Each number is 50 + 12 x the weight over the matrix's rms, rounded and kept within 0 to 99. Layers, rows and columns count from 0.

# v: layer 4 attention value, 768x768, rms 0.0565, rows 19-45, columns 640-767
# o: layer 4 attention output (transposed), 768x768, rms 0.14, rows 19-45, columns 640-767
v19:54 54 44 44 52 35 35 31 52 53 44 51 38 45 60 60 26 60 56 40 45 47 84 34 75 50 45 39 51 56 42 41 34 46 56 70 37 48 49 52 28 39 49 44 60 48 70 41 57 34 54 65 53 45 47 46 64 47 71 40 63 48 45 34 53 53 33 40 39 53 50 37 58 51 46 54 48 72 61 59 54 44 49 29 49 66 45 71 63 37 36 52 47 52 48 41 58 57 38 53 67 80 40 59 52 41 58 61 39 52 37 59 39 32 37 49 46 40 59 70 54 51 42 59 49 43 58 63
o19:30 44 51 73 51 44 76 46 49 42 50 37 63 62 32 42 61 38 37 39 52 57 21 48 35 53 55 59 53 49 56 47 56 53 55 40 61 46 54 34 72 56 40 45 54 56 36 69 37 67 41 35 50 57 64 47 35 46 36 61 45 49 41 47 59 65 67 63 55 53 48 47 55 46 63 37 54 38 43 31 42 43 40 66 45 38 59 35 55 52 50 52 51 42 47 59 48 38 52 41 36 35 48 38 51 51 45 46 63 41 68 32 52 57 55 56 57 58 47 25 58 50 63 48 50 68 41 40
v20:52 30 48 32 44 39 62 47 50 54 41 34 62 59 67 41 59 33 61 39 68 61 20 46 64 48 48 51 53 39 56 41 32 44 46 50 52 41 47 46 63 57 51 52 33 38 64 57 65 47 51 48 52 63 50 40 60 71 59 53 63 63 55 37 52 54 48 75 53 67 46 59 54 53 69 54 50 33 66 49 45 42 39 37 40 41 44 73 43 57 58 48 46 45 53 46 52 60 40 56 40 32 49 34 59 61 43 58 58 35 49 39 45 54 37 42 61 32 56 46 46 43 55 43 51 60 61 67
o20:52 43 51 67 60 53 46 55 51 44 48 71 19 50 38 62 58 68 41 58 32 34 86 56 53 65 47 51 53 51 54 53 64 45 38 44 45 50 68 64 44 58 60 38 65 45 38 41 28 47 37 59 50 38 61 39 51 24 33 38 40 45 32 60 43 54 60 45 50 22 55 35 52 34 22 37 45 69 47 62 65 64 56 80 66 62 53 30 56 42 30 42 65 51 46 42 58 48 57 35 45 74 47 73 54 44 43 46 37 51 53 51 58 48 57 66 26 63 58 47 57 58 57 54 64 32 38 38
v21:41 38 55 36 47 40 50 60 48 39 55 56 44 50 33 33 49 50 63 43 59 63 67 62 35 54 42 41 38 39 45 54 35 34 42 47 58 43 54 18 59 43 72 64 50 49 34 51 51 45 60 42 33 47 39 45 29 49 33 46 54 37 56 51 51 56 37 41 61 41 41 47 60 51 44 54 54 32 43 49 29 50 57 31 65 64 69 45 57 60 59 54 50 26 71 48 50 47 59 52 46 48 69 77 42 51 57 40 72 46 63 40 58 84 54 48 49 53 30 34 50 46 50 32 37 47 60 50
o21:56 48 33 59 54 55 54 38 62 50 56 49 65 51 68 57 49 37 41 55 51 38 41 30 69 40 51 56 64 58 56 44 71 51 55 44 34 46 56 86 54 67 38 39 55 38 66 62 53 46 46 44 58 48 62 61 59 51 68 55 34 55 56 60 56 44 64 56 39 56 57 59 54 56 57 41 62 37 42 42 71 60 46 60 50 34 45 51 32 40 53 52 40 59 47 52 41 54 51 50 58 56 40 41 52 45 51 48 28 45 37 41 49 30 49 57 61 50 71 60 47 47 46 64 73 51 50 42
v22:58 52 47 60 62 48 53 60 50 41 58 57 50 38 36 63 52 40 34 60 32 41 41 68 54 56 25 55 60 51 32 43 75 46 53 43 73 41 51 53 64 55 34 62 50 38 43 58 44 64 56 51 41 55 49 48 70 46 48 68 57 55 51 18 38 69 62 58 56 50 66 55 65 53 41 49 31 53 39 79 57 43 46 45 45 60 63 37 59 41 67 58 60 48 42 45 45 57 49 64 58 54 42 35 51 39 56 45 40 65 56 45 60 58 46 65 44 39 60 51 53 38 49 56 35 55 42 45
o22:47 50 66 45 43 60 46 58 63 58 56 38 35 63 62 36 54 50 73 40 62 53 67 38 64 58 69 69 38 44 63 67 14 42 42 49 23 65 58 51 58 45 64 40 48 56 62 30 53 37 46 55 61 49 65 44 37 43 44 35 47 52 46 71 64 34 52 47 44 45 46 65 51 56 60 53 55 54 65 25 52 43 57 37 58 41 34 48 47 44 46 34 48 40 52 41 60 32 49 47 42 69 76 50 59 59 50 52 55 38 47 62 35 40 59 35 61 74 39 52 31 55 56 30 45 38 42 68
v23:47 62 48 47 69 54 58 44 40 63 70 43 63 59 49 59 61 52 41 44 60 50 50 44 55 38 44 52 72 57 56 54 27 34 64 51 62 58 62 50 68 53 41 65 45 54 30 42 54 59 41 49 48 56 56 43 59 48 32 23 46 23 60 49 53 51 49 65 65 52 53 75 53 42 30 77 42 49 44 60 35 60 38 61 43 60 34 50 36 28 62 49 58 28 19 59 38 63 63 56 65 56 40 49 60 46 53 32 51 57 48 52 41 58 49 43 41 55 36 51 46 58 46 47 62 51 53 62
o23:42 30 50 40 43 48 57 58 52 39 26 59 23 60 33 44 66 62 57 63 45 48 49 52 53 75 53 49 31 27 50 51 58 63 55 39 42 51 41 44 39 36 49 50 40 31 77 52 36 40 63 49 56 61 52 42 48 41 69 77 52 70 49 66 52 51 47 51 63 55 45 29 40 55 56 22 40 41 58 29 76 33 67 41 44 26 64 57 76 65 46 55 49 80 87 42 58 38 46 47 37 55 84 33 49 47 49 78 51 53 52 49 44 51 66 35 63 51 57 55 63 44 50 58 39 56 50 55
v24:42 60 53 42 23 44 46 50 66 57 47 71 37 55 53 52 50 64 43 35 55 68 36 61 49 46 39 41 65 55 58 38 50 46 55 31 57 44 45 35 57 61 52 37 47 46 58 50 58 59 48 43 58 57 38 58 47 58 58 49 56 38 46 45 43 53 51 54 70 45 58 37 53 45 53 67 38 54 43 51 43 56 44 42 44 60 47 56 53 56 39 66 54 76 67 47 42 38 54 37 32 35 44 42 50 65 40 27 54 49 42 49 49 49 34 39 48 51 49 49 50 60 58 42 23 59 64 39
o24:51 35 43 53 64 45 52 45 52 43 54 37 70 30 41 61 51 40 55 59 55 35 65 42 43 65 53 62 50 50 44 62 60 52 47 62 42 48 68 57 49 57 46 56 33 53 53 49 42 37 53 55 39 43 62 59 56 51 47 68 39 67 44 53 60 51 58 49 28 67 57 48 56 63 59 38 48 37 57 65 57 37 53 50 39 60 55 54 46 44 49 36 44 34 39 60 54 51 50 44 75 61 43 54 46 38 40 59 56 53 53 44 50 42 51 52 58 47 47 51 44 38 49 48 71 40 52 56
v25:52 56 63 57 45 62 44 52 45 58 42 49 49 49 59 49 61 48 48 41 56 45 60 40 37 47 52 29 64 56 42 55 64 74 48 38 71 51 37 52 57 50 43 48 30 36 60 55 52 56 52 51 74 57 46 49 63 40 35 38 56 48 41 37 56 37 54 52 51 51 55 31 44 48 32 45 44 51 41 80 56 61 40 64 57 55 62 62 52 43 49 46 49 52 51 54 58 59 62 62 40 29 50 64 40 60 44 23 55 41 62 54 41 46 60 43 50 38 58 49 62 59 48 45 49 52 64 45
o25:42 60 41 41 68 30 57 37 53 66 59 38 54 65 44 57 37 50 47 51 51 59 47 57 64 38 39 62 42 28 66 34 29 25 57 58 37 48 51 62 43 60 53 52 62 58 60 57 53 39 61 53 33 44 54 38 35 67 58 86 32 56 45 62 45 55 46 37 61 27 55 66 40 58 62 60 67 45 56 25 45 42 54 45 62 36 63 29 50 54 45 62 54 49 43 53 48 46 32 61 58 64 50 51 48 40 61 64 31 53 10 46 59 61 30 47 44 72 41 36 32 53 65 47 57 32 48 42
v26:53 52 34 43 41 60 44 42 49 50 54 49 44 41 34 47 37 54 47 54 57 62 54 42 41 56 49 57 51 62 48 55 39 64 43 34 50 42 51 46 50 46 54 59 43 54 29 70 34 33 50 57 55 50 68 55 50 54 68 48 44 40 56 66 71 49 32 20 51 37 71 33 46 51 42 58 48 47 40 22 68 39 55 43 59 39 56 47 41 71 61 51 43 37 60 55 54 52 48 54 44 54 37 26 49 46 72 65 43 59 53 54 49 59 41 67 34 50 48 61 53 64 41 39 29 53 51 54
o26:52 47 82 56 60 38 59 63 43 58 40 53 61 61 58 55 53 35 46 56 45 40 45 41 60 46 40 47 64 45 40 55 54 36 41 69 50 50 50 50 50 64 37 49 57 42 69 28 65 61 41 47 53 45 23 48 50 48 29 52 58 47 43 37 12 54 61 76 46 70 43 50 49 41 53 27 47 48 61 67 36 54 48 45 48 49 43 44 60 43 35 53 59 65 39 47 43 54 48 45 68 56 59 67 49 64 43 40 63 48 43 49 66 48 64 21 74 48 49 47 42 54 49 55 61 52 44 40
v27:55 58 52 64 53 58 51 51 59 58 51 38 65 50 47 47 51 44 32 54 52 49 49 81 54 61 57 50 38 67 35 50 63 53 48 32 36 36 39 58 41 49 56 50 47 20 40 56 55 35 52 46 54 67 39 46 63 58 47 58 50 35 56 51 60 64 44 38 54 43 40 39 59 58 44 50 51 38 40 45 55 36 56 38 50 49 38 46 48 50 64 47 45 53 58 47 63 57 57 44 66 52 64 58 46 43 40 58 48 47 62 61 59 51 49 39 29 37 61 52 64 48 44 69 51 39 42 45
o27:48 33 53 34 27 42 40 39 54 50 56 62 46 41 52 62 32 54 51 50 44 59 50 29 43 45 48 54 69 38 59 59 38 38 68 78 49 58 59 54 43 44 55 45 38 72 73 70 42 53 41 43 56 48 60 56 42 35 72 44 42 50 36 68 37 40 51 39 43 49 55 62 37 54 55 38 55 67 43 52 48 74 33 58 56 53 69 46 58 52 46 45 48 50 60 64 26 62 38 57 33 58 41 46 52 66 59 41 53 23 51 49 29 62 53 63 69 56 48 43 47 55 40 28 45 40 60 46
v28:68 53 54 45 47 59 50 58 60 50 42 41 61 36 33 36 61 47 63 29 32 50 31 35 37 35 45 40 49 62 28 50 48 57 56 61 60 69 66 48 38 50 65 62 56 55 51 34 51 50 45 50 52 38 51 54 42 36 54 57 54 58 67 46 53 51 36 61 63 38 67 19 21 47 47 54 63 43 63 34 59 61 41 65 56 38 47 56 58 60 39 36 40 75 12 55 34 44 60 54 37 51 49 34 52 40 50 62 45 50 57 35 40 37 46 52 61 46 45 72 44 27 56 59 65 55 61 59
o28:37 31 54 59 58 41 43 54 45 52 58 51 46 69 63 61 48 41 38 60 75 53 58 59 62 59 58 58 51 49 53 50 65 49 35 40 43 44 42 54 60 48 43 47 43 42 50 55 41 58 57 57 44 56 34 48 60 53 44 38 43 56 45 48 49 60 53 55 48 70 53 67 71 45 54 48 37 67 41 69 42 47 52 28 45 47 56 62 42 46 52 62 53 32 69 53 64 59 47 36 65 45 54 66 50 46 50 35 51 55 52 55 39 60 57 40 41 53 57 36 51 62 58 58 40 49 31 46
v29:70 42 48 52 60 64 36 49 49 41 78 68 57 42 64 48 47 55 45 57 44 60 36 34 62 78 58 45 44 45 63 31 58 52 60 52 51 67 50 35 67 64 67 40 42 69 31 51 67 46 49 72 51 46 46 45 52 46 54 47 55 34 26 48 44 48 61 38 46 46 50 54 42 43 67 47 41 51 59 49 47 42 33 51 38 61 42 44 44 47 32 43 66 70 41 57 60 62 54 52 55 66 52 46 53 44 61 35 39 53 52 57 43 32 62 49 63 51 36 51 55 41 45 53 32 35 41 54
o29:38 45 49 46 34 38 66 45 55 66 36 33 39 50 31 60 52 38 60 60 53 42 57 49 25 26 53 51 48 52 41 52 46 30 26 46 37 25 49 47 34 24 30 58 71 38 64 66 45 57 43 32 48 47 49 53 56 40 53 44 34 77 60 48 57 41 42 55 57 51 53 47 61 65 39 54 73 45 53 32 50 64 54 44 67 50 57 53 52 47 64 59 37 18 67 45 41 34 42 44 48 39 46 44 42 49 30 52 62 44 48 33 65 50 36 58 36 53 59 54 50 62 64 49 69 64 63 52
v30:55 55 50 56 53 44 54 53 45 39 44 37 42 61 46 55 42 29 69 50 51 40 43 49 50 50 27 56 43 58 60 33 43 59 42 47 47 52 51 43 40 46 49 66 62 49 30 46 51 48 50 52 51 44 62 63 52 29 40 50 49 24 44 56 51 53 51 50 49 47 38 50 55 52 48 48 60 55 47 52 38 67 57 53 57 42 68 52 46 47 37 32 50 30 54 37 44 57 54 40 51 58 35 50 53 53 43 45 47 53 48 74 29 59 57 43 47 49 41 80 47 61 56 41 41 70 46 56
o30:41 59 60 52 41 73 44 33 60 52 66 74 54 49 51 39 62 60 26 49 58 51 55 52 51 45 63 62 76 56 41 64 72 52 51 58 49 51 68 66 55 35 47 34 27 56 56 43 46 58 47 47 38 40 43 51 31 53 61 52 48 59 59 52 45 51 50 49 54 36 53 42 53 55 45 53 39 52 57 47 49 39 34 47 48 62 28 38 55 43 59 46 54 69 45 66 28 47 32 59 55 48 43 49 56 51 58 52 33 56 46 49 62 44 52 57 51 48 53 37 70 49 45 60 68 28 48 47
v31:50 44 51 48 32 50 40 53 52 67 44 42 42 62 57 54 45 50 39 40 56 47 48 47 52 47 32 39 42 37 44 35 42 50 45 49 57 46 66 10 51 62 62 63 36 60 59 52 58 49 58 62 64 45 62 72 53 50 59 42 56 60 51 58 42 51 41 47 59 33 57 49 58 72 60 41 60 57 48 71 44 53 26 44 43 60 50 58 35 47 53 45 67 36 38 46 72 32 61 51 31 44 46 29 61 35 43 34 45 57 36 65 42 48 56 51 48 48 67 45 54 54 51 49 52 50 58 32
o31:47 68 50 47 66 59 49 42 56 31 43 55 36 48 36 58 46 65 56 51 46 64 62 53 44 53 64 69 63 59 51 61 54 47 55 51 32 58 43 84 33 25 49 43 68 39 42 51 52 40 45 30 37 61 43 31 46 39 51 59 37 38 49 40 58 45 59 43 49 72 41 59 49 34 49 54 32 43 47 48 46 48 54 49 63 52 56 42 61 48 43 50 32 61 67 48 18 52 42 48 66 55 56 68 65 43 50 54 64 39 61 41 48 39 43 64 44 63 36 52 65 43 50 46 61 66 34 65
v32:33 64 64 49 45 67 44 42 61 35 55 43 66 30 50 48 31 38 46 56 30 43 56 65 46 49 59 60 53 53 44 39 58 43 30 44 47 59 58 38 62 60 53 56 52 47 50 53 55 55 37 48 56 43 42 45 33 48 52 58 43 25 51 48 63 48 51 61 67 59 30 44 61 49 31 65 52 42 73 48 52 51 52 35 48 46 66 53 54 72 31 45 34 62 36 52 55 69 56 52 54 65 41 32 63 62 43 45 66 54 51 51 51 54 63 65 44 59 47 34 51 58 50 58 36 77 62 26
o32:60 48 40 45 45 32 53 43 54 76 37 74 50 66 47 55 75 45 43 31 55 62 42 36 54 40 47 49 35 55 63 56 58 44 60 45 47 54 45 54 35 48 45 59 27 55 53 52 33 45 60 51 35 45 57 53 69 66 61 26 39 58 65 52 32 57 60 31 46 45 88 55 31 46 56 41 49 64 27 34 49 45 48 55 66 50 34 33 42 44 52 63 66 30 49 47 57 24 50 64 45 32 44 70 42 34 64 42 41 38 48 46 37 25 44 43 78 41 46 39 49 27 43 47 66 31 44 52
v33:47 40 44 56 59 53 42 49 58 28 47 51 59 45 38 37 66 43 46 65 56 31 47 40 44 33 48 52 62 29 43 47 46 61 66 37 56 49 51 63 23 50 58 54 55 43 57 52 55 43 54 54 30 56 59 40 33 46 51 45 63 48 65 34 54 46 36 64 62 52 40 56 51 38 35 60 48 42 57 56 40 64 57 54 73 63 57 53 40 48 69 24 40 67 38 37 42 43 40 41 48 48 41 62 56 48 52 31 38 55 34 64 45 45 36 44 42 52 55 50 60 58 53 68 64 49 44 64
o33:53 46 67 47 46 44 62 48 43 55 56 48 21 62 58 44 48 38 49 43 56 65 48 50 38 68 32 52 40 61 64 45 51 47 44 50 43 50 43 39 70 39 45 32 33 41 46 47 37 49 49 55 65 36 48 54 80 55 52 56 42 34 45 74 48 61 64 44 42 52 48 49 30 64 49 56 42 48 50 34 57 49 54 41 37 33 39 52 68 44 43 75 44 30 56 68 55 46 59 56 40 48 62 40 43 55 52 56 52 49 73 39 48 69 59 60 72 48 61 51 39 32 52 44 30 56 42 40
v34:61 49 53 69 64 42 52 56 47 52 64 49 45 58 55 49 35 48 57 51 61 34 49 48 48 64 64 33 44 57 45 43 46 35 48 42 62 55 67 46 26 62 57 51 69 63 50 40 43 55 45 51 43 28 53 51 49 41 50 44 68 31 46 37 52 48 40 41 67 46 47 58 48 46 53 44 50 55 48 56 50 40 41 56 40 66 47 45 59 44 37 44 47 59 49 41 57 31 50 46 73 66 52 43 49 53 38 54 60 33 50 45 66 57 56 53 54 55 50 39 48 41 63 57 49 46 49 46
o34:39 55 52 39 26 46 52 43 55 51 34 64 52 37 49 62 78 59 37 54 49 59 42 52 62 19 53 64 57 46 52 47 63 62 62 67 33 63 30 53 74 42 45 49 41 34 40 48 60 64 66 54 54 74 56 40 45 64 51 51 40 68 36 47 34 63 49 61 49 51 39 58 54 48 55 61 71 59 64 46 63 78 41 47 57 20 39 55 33 46 54 66 48 38 42 62 33 61 63 50 35 40 58 58 52 24 67 61 57 53 76 62 39 56 48 40 33 41 36 48 39 55 33 46 53 41 58 59
v35:38 43 30 51 70 67 49 46 46 59 49 54 37 64 43 50 65 35 45 39 50 69 57 49 50 61 68 44 47 64 56 65 63 64 33 52 45 45 66 64 53 61 46 52 38 52 53 38 50 52 54 64 45 36 41 37 36 52 66 36 62 48 45 47 56 49 43 26 40 37 38 55 58 48 63 55 56 73 43 64 54 39 49 40 38 56 47 66 56 63 47 53 76 66 38 32 52 40 57 74 49 62 58 55 51 38 45 38 68 56 54 39 45 46 42 46 30 45 60 40 47 44 45 51 54 54 47 39
o35:44 49 63 48 38 30 45 40 53 49 32 47 63 36 78 57 38 63 55 51 50 44 45 48 40 46 50 44 51 50 39 46 48 33 56 30 52 58 36 30 46 36 57 38 71 36 56 59 59 47 53 51 67 45 56 54 62 44 46 50 39 65 47 55 50 42 53 69 79 56 53 61 35 36 38 49 27 39 60 39 60 65 45 60 50 59 57 37 40 32 37 47 28 39 59 72 57 53 39 29 55 43 58 50 47 57 53 55 29 35 60 53 55 43 60 48 57 56 51 46 65 68 39 56 55 66 67 61
v36:42 49 59 57 61 55 20 56 55 65 61 52 33 61 55 37 50 51 51 47 32 58 46 37 73 41 34 67 44 73 47 44 44 48 21 51 37 57 54 57 30 37 52 41 79 55 71 50 53 53 43 61 59 37 37 52 57 62 34 58 33 37 50 57 51 48 61 46 60 47 53 69 51 49 40 65 58 31 46 60 45 48 53 60 43 50 66 48 40 48 69 48 71 45 58 59 46 47 52 66 27 51 56 47 57 40 43 43 40 64 40 53 49 53 55 49 43 44 69 49 40 38 55 60 53 36 42 46
o36:49 58 30 36 31 56 64 53 47 40 39 39 88 60 42 71 36 55 52 55 64 42 64 63 44 47 54 52 59 40 39 54 46 70 68 50 55 41 58 50 56 69 30 60 43 37 35 45 45 48 50 31 56 53 58 48 55 49 67 43 53 50 46 55 55 41 38 57 45 43 52 22 41 49 62 31 41 59 38 26 46 52 47 39 57 57 30 51 49 48 42 56 30 43 36 37 44 52 64 45 68 52 55 70 53 67 53 58 52 36 52 38 54 44 34 38 56 75 34 44 67 53 50 54 38 58 61 59
v37:44 48 46 65 46 83 44 46 49 56 54 61 49 32 51 46 53 67 43 58 61 62 35 31 68 47 38 59 39 49 66 59 39 39 52 63 49 48 31 55 58 41 60 48 69 45 55 62 38 62 54 43 46 60 50 45 55 38 51 49 46 24 68 55 53 60 57 45 44 56 54 64 42 59 44 38 63 48 42 46 51 54 63 42 55 45 60 53 54 66 44 61 31 58 52 45 56 70 50 48 67 54 50 54 56 58 49 58 47 61 44 62 76 43 43 48 29 53 64 53 49 52 59 56 71 54 59 38
o37:52 39 49 42 59 20 66 36 50 47 39 33 59 63 49 52 40 34 56 45 49 42 60 52 37 61 75 33 54 46 58 65 61 60 52 25 60 61 46 50 48 61 37 45 42 45 35 31 71 45 58 54 58 44 37 62 54 78 49 40 43 66 32 36 59 32 43 57 54 34 47 42 59 40 63 45 36 59 52 53 47 58 38 64 42 50 42 58 47 40 60 33 65 40 61 51 44 50 55 54 42 51 65 42 42 44 60 35 48 44 67 40 35 56 47 52 58 45 26 41 64 50 45 61 42 64 45 57
v38:40 52 35 49 45 67 41 58 72 62 69 52 58 29 65 42 53 53 40 67 54 67 76 42 37 49 28 62 48 56 32 53 51 52 51 36 36 37 50 73 60 31 43 54 54 52 60 49 44 64 58 68 42 64 40 52 37 52 38 43 68 46 68 27 64 46 44 48 59 51 44 56 60 59 63 71 51 35 54 65 47 45 43 48 60 44 47 38 58 61 45 61 59 46 63 66 53 45 49 41 31 40 30 42 60 61 29 45 43 46 49 53 55 49 47 50 45 42 58 64 68 40 51 30 61 41 51 59
o38:64 44 67 49 79 44 48 43 27 54 39 39 46 62 44 51 45 45 67 30 55 46 43 39 45 41 60 44 40 43 58 55 53 61 53 66 60 66 51 29 49 68 52 49 49 46 28 40 40 38 46 59 53 34 48 53 61 49 60 50 29 54 35 55 55 46 51 57 26 50 57 41 58 31 23 31 39 67 56 45 50 47 47 54 46 54 31 67 59 47 68 33 47 61 43 39 47 54 60 60 74 55 65 52 55 40 52 54 55 58 52 48 46 63 58 43 71 53 46 35 30 67 45 58 39 55 51 49
v39:56 45 52 30 45 35 67 44 62 46 32 51 41 75 70 49 60 41 46 19 52 40 45 53 32 32 64 43 39 65 73 61 51 40 51 45 63 59 66 66 49 38 44 45 37 47 43 48 67 48 28 54 45 67 57 59 53 54 46 61 53 53 62 22 52 58 45 50 37 57 39 36 30 51 47 53 60 42 45 56 57 49 68 34 85 68 38 49 66 50 43 41 66 27 66 53 57 38 46 47 62 55 63 37 57 57 59 58 51 46 52 49 58 55 32 57 76 45 45 53 43 51 36 68 47 49 47 32
o39:54 59 45 59 46 63 55 58 47 44 47 39 62 36 41 29 42 49 51 57 58 48 55 58 56 77 51 58 62 41 35 35 42 53 43 49 40 33 47 25 48 40 50 47 64 70 52 43 29 54 61 24 48 58 43 52 60 59 55 49 50 65 35 53 59 40 60 53 65 36 55 54 59 56 49 57 37 50 69 55 49 40 34 66 14 38 60 46 32 41 54 61 41 74 34 45 72 69 59 55 25 50 53 69 38 36 50 40 50 47 46 49 38 43 74 60 34 47 43 40 62 47 60 41 58 46 39 56
v40:60 43 43 57 57 34 54 46 30 57 48 54 34 42 31 52 50 54 57 75 56 36 32 70 67 44 38 38 65 43 38 65 70 65 51 60 37 42 51 58 53 52 61 43 44 59 55 54 43 46 45 52 54 59 56 43 51 73 53 56 40 51 51 30 52 60 52 47 38 67 55 58 44 43 43 38 63 34 50 42 37 49 55 70 42 54 59 48 55 37 72 60 48 55 44 38 40 38 56 40 60 48 63 64 46 50 27 68 58 59 63 50 20 50 72 35 54 59 49 69 52 50 41 51 42 58 48 56
o40:56 39 65 46 55 56 45 64 88 41 38 34 57 56 55 43 37 64 41 25 66 59 67 31 43 54 61 49 55 48 53 33 35 47 37 42 57 54 46 26 62 46 28 61 56 47 33 45 48 50 45 37 62 41 44 62 44 26 43 36 53 50 49 62 62 35 46 66 59 30 55 38 59 52 64 53 30 58 38 69 68 54 44 28 48 49 40 64 30 61 18 47 62 27 48 64 64 57 40 53 45 48 41 48 46 41 68 31 35 35 19 56 72 51 53 62 39 32 70 51 63 31 65 42 57 54 60 52
v41:53 40 60 59 42 44 48 57 50 49 47 55 50 33 77 42 60 45 49 64 33 49 40 57 65 60 54 42 46 56 70 54 52 43 57 50 53 59 65 50 52 46 62 51 56 56 45 42 69 51 49 36 49 49 45 54 67 44 51 56 70 30 40 53 65 55 48 46 45 43 19 58 60 45 50 53 53 59 45 45 58 37 52 26 65 83 48 47 50 43 62 43 45 48 62 51 47 37 40 46 49 62 69 68 51 50 63 38 49 51 61 38 39 40 63 62 38 57 53 63 47 24 41 58 48 42 41 57
o41:46 59 25 44 52 63 45 40 39 62 49 29 61 62 31 69 28 36 51 32 52 57 64 53 45 34 48 56 47 45 26 51 39 54 45 55 59 44 35 70 47 54 41 55 49 35 49 74 28 42 40 57 47 47 53 46 40 59 56 60 38 60 50 56 37 41 39 64 55 51 74 53 36 60 61 43 58 60 58 53 35 76 56 66 39 21 63 48 51 53 47 53 51 63 36 38 41 70 69 49 51 36 12 40 58 57 48 55 46 51 29 51 56 50 40 46 68 40 49 35 46 72 63 71 55 43 52 40
v42:27 46 69 44 59 53 49 44 75 41 51 43 48 57 60 52 45 50 22 53 25 37 52 48 57 54 65 37 55 52 52 32 24 61 40 66 47 56 43 35 45 59 69 52 56 75 40 42 48 52 61 35 33 51 32 66 51 74 51 64 52 43 60 65 49 53 54 47 39 50 58 59 27 47 54 50 59 60 61 65 35 35 50 59 61 48 66 63 55 58 46 45 54 42 65 57 50 52 68 39 32 39 52 53 52 48 57 75 50 61 36 49 56 44 71 49 37 53 68 46 67 41 64 58 55 71 54 34
o42:71 72 47 54 39 30 58 39 44 51 47 65 58 38 50 65 56 64 69 38 73 72 37 35 31 48 28 57 55 38 36 56 69 36 66 61 49 38 47 68 38 49 41 41 37 38 58 51 41 49 48 73 69 60 54 47 49 38 52 30 55 48 42 51 60 69 40 47 52 60 49 54 73 37 53 57 40 41 48 39 63 56 49 39 56 49 56 32 37 59 43 56 46 73 27 37 44 46 36 58 66 57 60 34 65 45 37 19 60 43 74 48 44 47 20 50 65 55 30 52 39 46 37 34 53 35 47 33
v43:47 54 51 47 41 53 66 37 41 54 49 41 60 41 45 31 45 47 46 20 38 63 52 63 60 42 35 28 73 28 40 49 45 57 42 55 52 54 27 61 47 55 50 44 62 19 57 68 55 49 46 35 75 64 33 51 52 48 55 46 51 56 34 56 43 51 65 54 35 46 67 54 51 56 43 74 46 43 38 56 55 50 64 48 60 63 47 56 55 63 50 57 54 56 62 49 53 33 41 42 42 58 53 68 33 55 51 56 50 55 51 36 77 53 51 58 46 45 54 25 54 43 43 54 37 57 56 48
o43:47 51 58 51 51 50 56 70 58 50 37 61 53 56 51 48 51 51 70 67 46 52 59 30 39 59 60 70 33 70 47 52 47 42 59 50 41 35 77 33 64 53 50 48 42 77 47 48 59 50 51 58 14 34 44 59 56 60 44 51 51 54 51 47 71 46 51 54 57 59 39 39 46 43 58 34 57 47 49 58 50 52 49 40 40 44 51 62 47 47 59 31 35 33 46 50 51 63 60 65 54 41 44 41 76 33 44 45 49 52 59 69 25 36 49 48 54 57 44 71 34 58 49 43 66 43 40 63
v44:31 40 54 47 34 50 52 44 54 47 70 58 54 64 52 51 45 44 66 72 65 40 66 57 54 26 52 13 48 65 54 33 52 46 58 53 46 37 43 49 46 58 44 57 55 32 43 34 57 60 43 43 68 51 32 50 51 46 56 53 53 60 46 49 65 52 56 55 59 56 60 55 37 55 51 64 53 60 54 36 46 62 42 55 38 26 61 60 63 38 43 41 60 54 58 51 54 71 58 48 63 63 33 49 24 52 40 13 50 40 49 57 37 47 48 43 47 64 61 46 54 42 56 64 65 50 38 37
o44:63 52 45 60 58 56 55 32 55 60 46 43 39 55 42 47 43 54 32 10 40 70 37 50 37 74 42 79 32 36 44 62 52 64 45 46 49 71 53 44 59 54 46 46 43 59 51 61 50 48 54 52 46 40 68 39 52 49 63 43 43 60 55 62 36 48 37 56 43 40 46 50 59 33 52 39 68 58 58 55 55 42 56 46 63 57 39 26 42 59 55 60 45 34 50 56 43 43 31 41 57 33 74 62 63 49 69 79 54 59 59 31 55 60 47 39 52 34 40 44 59 58 49 34 34 49 60 59
v45:47 52 51 56 66 49 43 42 42 39 43 45 53 54 66 52 54 50 42 64 56 55 52 47 42 45 50 56 59 58 43 48 52 57 60 50 59 45 58 69 34 54 46 45 41 49 50 50 45 39 54 53 61 41 58 60 54 52 41 44 60 42 60 46 43 51 58 67 57 63 61 48 33 39 68 55 62 54 53 50 68 55 41 49 43 45 44 52 69 80 44 48 59 52 57 51 28 59 49 55 57 64 43 23 52 73 55 42 39 34 33 71 52 66 37 66 25 67 60 45 61 33 51 43 48 49 73 30
o45:54 44 45 51 29 49 59 60 62 43 64 66 36 64 25 27 57 46 48 50 51 34 67 48 61 62 52 43 32 33 51 56 30 35 55 36 37 52 42 29 69 46 38 67 67 55 59 52 60 60 46 50 48 47 37 58 44 54 46 65 41 66 35 57 55 58 37 32 46 47 28 62 70 70 47 48 29 25 62 44 30 46 62 45 42 57 70 39 48 23 62 57 28 36 33 58 66 29 58 63 45 58 51 69 46 32 61 55 58 69 75 43 44 33 55 47 54 35 39 62 46 65 43 67 43 66 25 55